Weights of a small transformer language model.
Size: 24 layers, MLP 576 SwiGLU, vocabulary 2048.
Each number is 200 + 20 x the weight over its row's rms, rounded and kept within 0 to 999. Layers, rows and columns count from 0. The size before them is the row's rms in percent of the matrix's.

# layer 11 MLP up, 576x224, rms 0.0559, rows 410-467, columns 112-167
096,229,183,196,231,207,187,204,183,208,189,211,168,217,217,208,181,230,186,226,184,207,193,181,236,161,210,212,230,247,160,188,190,219,174,196,188,217,175,224,189,176,182,213,190,224,195,155,208,194,221,188,177,208,192,187,201
101,229,200,158,186,195,196,191,236,193,207,186,204,198,224,190,177,176,200,168,181,210,182,191,193,243,227,200,224,163,216,195,214,156,194,231,207,213,197,214,229,181,183,194,213,211,211,201,188,202,188,192,207,180,233,211,244
098,216,189,175,197,211,195,211,207,188,220,204,192,198,193,225,186,207,242,200,191,189,244,187,189,190,188,199,214,184,201,193,175,177,225,184,179,185,216,202,222,186,192,176,168,196,208,216,213,188,225,240,214,168,178,198,226
101,222,165,226,181,218,219,172,230,183,201,214,210,181,167,202,185,190,197,223,173,181,227,185,179,189,217,208,237,209,185,194,170,191,162,157,222,194,210,246,188,179,185,190,226,189,202,186,176,196,193,220,183,187,210,207,205
102,204,185,234,181,184,166,207,207,199,177,196,201,223,173,191,156,216,187,185,192,203,172,202,206,175,210,184,192,187,203,185,223,164,178,231,214,184,186,205,211,198,212,157,199,218,189,213,224,211,167,163,198,213,207,197,155
101,237,212,221,215,210,223,211,172,211,192,186,213,199,207,192,208,207,160,183,208,199,183,221,210,197,188,198,222,202,177,206,194,227,207,187,204,175,214,208,215,179,220,243,208,196,216,207,174,199,193,206,144,203,180,175,209
096,203,205,186,224,179,216,185,197,171,213,231,231,191,185,165,211,185,194,187,217,194,209,168,236,188,169,200,226,180,198,185,181,197,202,204,175,185,212,164,196,201,169,228,195,199,238,167,161,194,193,187,171,220,235,199,201
103,219,178,232,182,219,182,192,196,175,191,187,237,189,217,194,171,196,194,183,182,203,220,197,158,209,170,209,220,180,194,210,205,186,215,213,225,205,203,200,190,174,211,194,172,198,184,174,206,188,219,170,198,199,163,209,227
096,194,209,172,204,160,191,228,193,210,207,201,187,202,161,202,228,205,184,209,213,190,195,200,190,226,173,231,209,212,198,192,183,228,204,211,195,190,168,220,210,199,197,172,223,221,224,192,208,155,182,188,187,169,237,211,179
092,171,203,195,180,185,175,181,187,197,195,213,179,178,200,203,213,209,193,193,175,210,232,202,226,189,171,214,203,190,233,226,197,169,168,209,194,184,170,207,196,172,181,213,215,204,206,178,196,190,177,209,203,191,219,191,194
106,173,210,203,198,200,167,166,184,186,194,205,220,169,174,205,184,208,212,199,149,219,197,224,185,210,203,200,208,238,186,174,155,211,224,225,180,226,221,212,242,229,186,213,227,165,201,206,218,198,184,202,168,179,216,209,196
097,232,220,236,208,204,206,189,191,222,184,185,207,226,211,209,237,210,188,188,161,190,207,199,164,229,193,199,201,209,212,227,194,236,192,195,192,236,182,181,199,198,177,205,208,208,213,218,195,186,195,195,192,209,169,207,211
102,262,225,192,249,199,198,221,198,182,197,190,197,180,208,208,207,217,209,227,192,197,185,193,191,184,194,181,182,238,191,216,220,189,213,210,213,181,169,185,190,185,234,237,209,223,235,182,203,211,206,195,200,184,201,185,221
101,205,191,220,210,170,218,211,216,176,236,221,202,227,223,188,197,177,201,190,208,208,201,173,187,202,191,216,207,222,221,208,219,229,218,200,179,216,216,189,205,207,224,235,244,193,190,193,204,184,221,202,230,224,216,194,198
105,217,166,228,190,203,207,191,223,168,200,192,195,222,198,180,188,193,211,196,178,201,197,207,178,204,211,222,211,197,215,185,216,179,193,213,201,196,254,201,204,156,210,197,208,200,207,188,218,191,216,228,201,201,200,224,206
111,173,178,220,206,224,165,229,193,207,191,183,205,177,214,191,182,206,232,161,217,195,237,170,223,194,215,191,231,172,209,209,203,188,202,195,222,227,183,227,211,200,209,181,213,180,214,205,218,192,198,197,216,210,218,226,197
100,190,224,193,153,169,177,216,184,198,200,223,197,200,193,199,205,173,202,231,159,193,181,197,196,215,227,203,205,222,187,185,187,231,215,220,159,203,203,230,223,169,218,200,211,211,213,216,221,206,202,245,205,171,208,206,214
107,194,187,199,196,188,194,201,177,208,222,202,248,185,155,182,190,212,193,197,201,188,200,192,211,165,205,205,226,244,212,212,195,208,172,191,234,239,199,189,160,213,186,220,223,219,218,178,174,211,182,194,175,240,215,210,217
103,181,162,200,223,195,213,196,234,212,202,213,190,200,232,210,213,209,185,227,170,214,219,234,173,212,222,208,192,198,167,177,171,196,178,217,196,259,193,182,192,211,185,190,214,181,185,188,177,194,229,213,178,198,178,215,185
098,157,240,209,176,225,184,186,171,202,182,196,179,174,213,202,203,165,187,199,169,170,223,246,195,202,187,201,204,156,205,215,207,200,200,206,212,185,184,212,162,191,221,216,232,200,214,228,224,203,188,231,180,179,158,206,175
102,198,175,160,200,171,205,165,179,222,235,218,168,213,216,190,238,183,221,212,196,207,178,216,180,204,196,211,172,198,198,150,206,231,215,195,211,247,178,146,185,190,163,184,184,188,194,202,227,206,200,215,205,200,216,224,179
107,203,178,203,232,228,211,188,195,211,189,200,203,213,232,222,203,183,195,213,204,203,216,207,187,200,216,190,221,231,210,213,152,197,163,206,229,213,191,188,192,181,217,242,200,191,173,205,219,195,166,219,192,200,193,197,221
099,195,194,212,166,198,205,212,151,232,212,222,207,171,196,214,228,200,214,214,216,194,184,180,207,236,191,189,197,193,164,197,198,208,193,205,183,190,213,237,192,192,176,166,202,175,209,226,210,220,205,179,208,191,176,185,205
091,204,183,190,187,211,212,218,218,193,195,173,162,183,213,225,219,179,197,213,224,217,176,225,214,223,218,245,238,195,166,200,219,222,184,217,204,224,191,184,202,192,177,192,187,184,212,217,177,147,195,169,202,168,181,214,232
108,182,225,187,193,215,194,189,182,172,258,181,215,160,208,201,231,173,177,199,199,192,203,199,190,227,180,210,229,197,236,186,223,153,182,176,223,234,193,238,206,223,234,174,221,174,184,178,204,205,212,200,215,237,195,225,212
108,161,189,177,199,184,207,187,235,194,228,198,185,210,245,187,198,182,176,205,178,235,196,169,249,192,209,196,193,223,181,209,147,191,199,173,183,251,223,203,190,164,229,178,202,215,174,235,221,215,222,189,166,223,186,188,177
102,215,193,218,195,200,234,199,178,214,234,164,202,193,191,191,206,133,212,213,206,228,184,213,190,212,198,184,174,208,187,190,185,163,201,200,230,192,207,206,175,201,218,183,223,197,208,222,223,165,186,189,167,178,172,221,205
097,181,169,214,208,170,156,184,204,197,195,244,176,192,206,208,190,175,207,197,215,231,181,219,176,226,208,201,205,201,165,200,194,175,200,199,174,201,205,176,210,207,174,201,185,203,223,208,179,203,242,196,192,181,217,220,181
094,214,175,208,189,212,206,208,164,195,192,204,206,211,228,226,239,225,180,195,190,194,183,196,183,210,192,173,228,181,157,205,181,191,211,199,189,209,225,204,204,175,157,221,152,206,212,207,203,202,217,188,188,204,165,208,161
101,212,183,188,193,183,152,157,218,178,169,157,192,171,154,211,196,183,204,212,170,226,202,195,177,190,211,175,192,219,225,207,190,194,184,182,195,227,203,191,196,178,225,164,234,182,200,203,190,195,234,218,192,198,208,194,194
096,205,167,209,192,209,164,200,195,215,225,210,205,210,177,187,241,173,201,167,175,200,210,180,222,195,153,187,218,202,218,219,203,204,206,206,216,189,181,192,242,199,189,189,170,222,175,222,186,198,152,189,214,209,205,208,197
094,204,190,188,208,172,197,226,177,212,222,176,201,198,202,180,192,206,197,228,180,221,195,206,185,204,201,182,227,227,199,181,242,211,189,202,214,200,198,175,223,188,148,219,214,215,165,213,188,229,211,182,143,209,175,192,179
099,185,180,201,186,205,178,185,226,187,192,199,199,199,190,191,186,210,203,195,193,166,203,193,199,180,185,221,189,200,141,217,196,181,201,189,220,232,186,240,209,206,200,175,219,151,184,197,189,196,221,174,229,167,196,220,224
104,198,191,187,160,177,213,194,199,188,239,190,170,183,198,210,207,190,220,179,211,221,205,162,205,174,215,189,196,189,221,177,204,248,191,180,209,213,226,210,166,215,207,244,190,221,201,201,209,149,252,197,199,240,225,180,189
105,181,177,179,194,223,189,216,188,210,207,206,192,184,202,184,186,171,201,187,196,186,173,240,235,183,217,167,221,212,166,168,216,207,201,207,224,204,211,199,224,206,217,220,240,171,197,223,151,244,208,171,196,178,171,183,202
096,171,175,194,173,210,205,199,203,195,201,181,198,206,210,205,218,203,221,177,219,191,235,173,185,205,182,190,228,167,211,188,165,176,228,186,246,211,203,203,196,161,176,234,205,192,229,228,191,207,203,212,170,187,184,179,204
095,214,191,211,220,209,216,198,221,213,195,196,197,219,181,204,223,187,190,188,202,165,211,183,152,248,195,243,243,198,238,188,156,162,174,219,200,198,181,186,241,186,149,214,192,216,185,172,201,212,198,207,211,199,172,228,196
100,202,157,181,182,218,215,220,200,184,218,227,207,163,202,214,198,199,206,236,200,215,174,192,218,176,210,190,196,186,209,191,221,188,201,227,202,226,198,188,213,183,197,166,205,234,218,188,189,210,177,190,187,171,218,225,186
097,202,240,245,204,209,155,204,185,202,215,194,186,138,180,241,182,203,206,215,190,189,197,193,222,199,184,189,188,187,225,199,214,190,195,178,202,206,195,206,178,179,204,215,179,207,161,215,226,184,240,226,186,176,199,189,201
106,190,221,188,215,189,185,171,199,190,148,209,196,166,201,176,180,238,217,171,211,204,223,191,221,234,219,169,217,207,221,236,211,207,182,198,188,169,195,245,197,230,207,205,194,199,203,228,226,212,214,220,190,166,208,179,163
100,203,197,196,212,191,179,197,177,189,170,200,175,156,185,221,217,216,195,209,165,187,226,178,222,202,211,233,209,229,200,185,190,205,195,234,234,229,216,181,202,188,192,205,241,228,187,192,224,161,220,224,222,197,213,210,196
102,194,189,206,191,192,201,200,205,200,162,201,219,212,200,207,184,189,196,235,204,174,191,224,197,191,193,193,187,206,185,214,173,192,203,217,208,235,192,182,174,224,221,198,221,211,203,212,211,216,196,181,238,210,186,164,205
090,160,221,205,198,189,144,210,200,210,166,226,174,173,205,205,225,198,174,206,214,212,232,230,205,180,189,201,229,176,139,228,210,210,181,183,206,210,209,181,222,193,191,192,209,187,168,172,186,199,170,217,224,216,225,202,167
102,205,174,220,168,170,173,190,205,195,189,193,204,210,190,222,167,192,193,194,198,191,194,187,188,216,208,218,251,209,203,226,220,227,173,173,202,212,203,179,209,184,222,235,184,211,198,185,208,208,227,197,183,236,183,192,221
101,159,207,191,175,176,159,181,191,192,188,218,207,169,231,209,177,215,215,171,199,216,166,186,185,243,203,160,217,195,205,210,248,191,199,206,197,202,215,236,223,184,200,194,222,199,217,224,234,209,223,232,231,224,234,178,178
110,223,186,217,216,216,214,223,197,199,200,194,205,227,194,226,172,259,226,203,195,226,184,209,163,206,212,233,186,190,210,226,210,222,207,205,242,204,206,195,217,192,203,216,193,209,211,203,214,209,186,217,184,175,206,209,221
103,161,186,172,219,201,227,196,205,190,223,266,168,207,212,191,213,170,166,202,227,208,204,238,205,199,217,250,199,193,191,174,238,174,238,203,217,212,200,200,205,204,176,200,186,200,211,202,195,230,199,199,178,189,187,206,188
103,217,198,210,204,157,199,187,208,219,233,156,183,189,189,196,196,190,190,172,175,210,196,205,217,168,177,214,183,206,201,181,203,223,183,234,219,177,196,203,219,208,229,200,181,204,156,258,184,207,175,187,196,157,186,175,206
103,207,204,227,196,205,211,233,212,198,177,228,185,220,194,200,195,239,212,194,181,188,189,202,178,200,197,161,174,184,206,204,180,218,197,206,206,229,250,193,194,215,193,240,217,229,186,188,209,200,230,190,211,215,216,170,180
099,203,196,196,178,220,197,199,162,192,184,230,167,175,175,195,167,174,212,223,176,191,199,217,185,188,202,175,234,197,200,210,178,180,192,188,180,204,177,185,223,224,212,235,213,202,218,208,205,189,236,194,181,190,196,225,185
099,210,233,188,213,172,220,187,211,196,204,181,211,197,165,173,225,231,200,186,234,198,213,181,181,167,211,189,219,199,218,215,203,195,238,166,202,167,151,220,199,227,219,223,177,200,244,198,222,206,219,172,240,201,221,212,189
089,196,187,217,168,179,185,257,193,202,217,206,199,183,238,225,200,175,217,186,232,224,213,174,195,184,186,216,229,222,204,196,223,179,194,211,165,237,227,220,222,222,194,169,198,190,209,196,175,189,200,216,202,203,191,213,233
104,208,189,196,237,198,237,184,170,198,250,220,205,185,191,184,182,199,213,226,183,215,196,190,222,205,185,209,209,187,204,188,158,208,144,178,208,239,176,222,238,194,183,215,169,217,194,205,200,213,175,197,207,180,231,188,191
097,207,175,203,198,179,183,176,220,243,189,227,186,227,191,200,230,189,203,232,204,229,190,226,206,235,200,201,191,203,214,193,187,189,211,178,190,193,218,181,199,229,217,187,215,227,166,189,222,194,214,186,216,195,199,175,209
099,189,225,182,224,189,168,209,205,189,245,231,160,195,191,195,198,230,167,192,188,215,178,215,204,205,180,219,180,203,201,216,183,228,170,192,203,181,188,227,185,179,181,183,178,216,224,195,239,237,217,199,189,193,179,192,198
102,204,217,227,230,196,218,217,187,180,211,203,198,179,228,185,221,168,171,211,207,216,196,215,165,242,204,210,182,201,212,187,208,204,152,245,184,177,193,185,203,194,147,198,179,184,184,217,196,229,236,235,169,228,210,161,217
098,183,220,185,219,179,212,206,177,227,209,194,210,180,220,195,214,150,184,190,192,208,162,215,188,187,227,208,182,237,207,208,213,183,191,205,215,220,165,191,220,196,202,227,211,162,212,214,210,202,208,174,204,229,193,193,181
090,183,193,191,193,216,196,165,195,192,230,210,191,180,215,208,213,219,204,179,194,227,220,184,212,167,185,228,219,189,178,224,223,203,166,176,219,215,211,244,196,206,182,239,201,194,184,184,215,206,211,201,240,206,183,221,190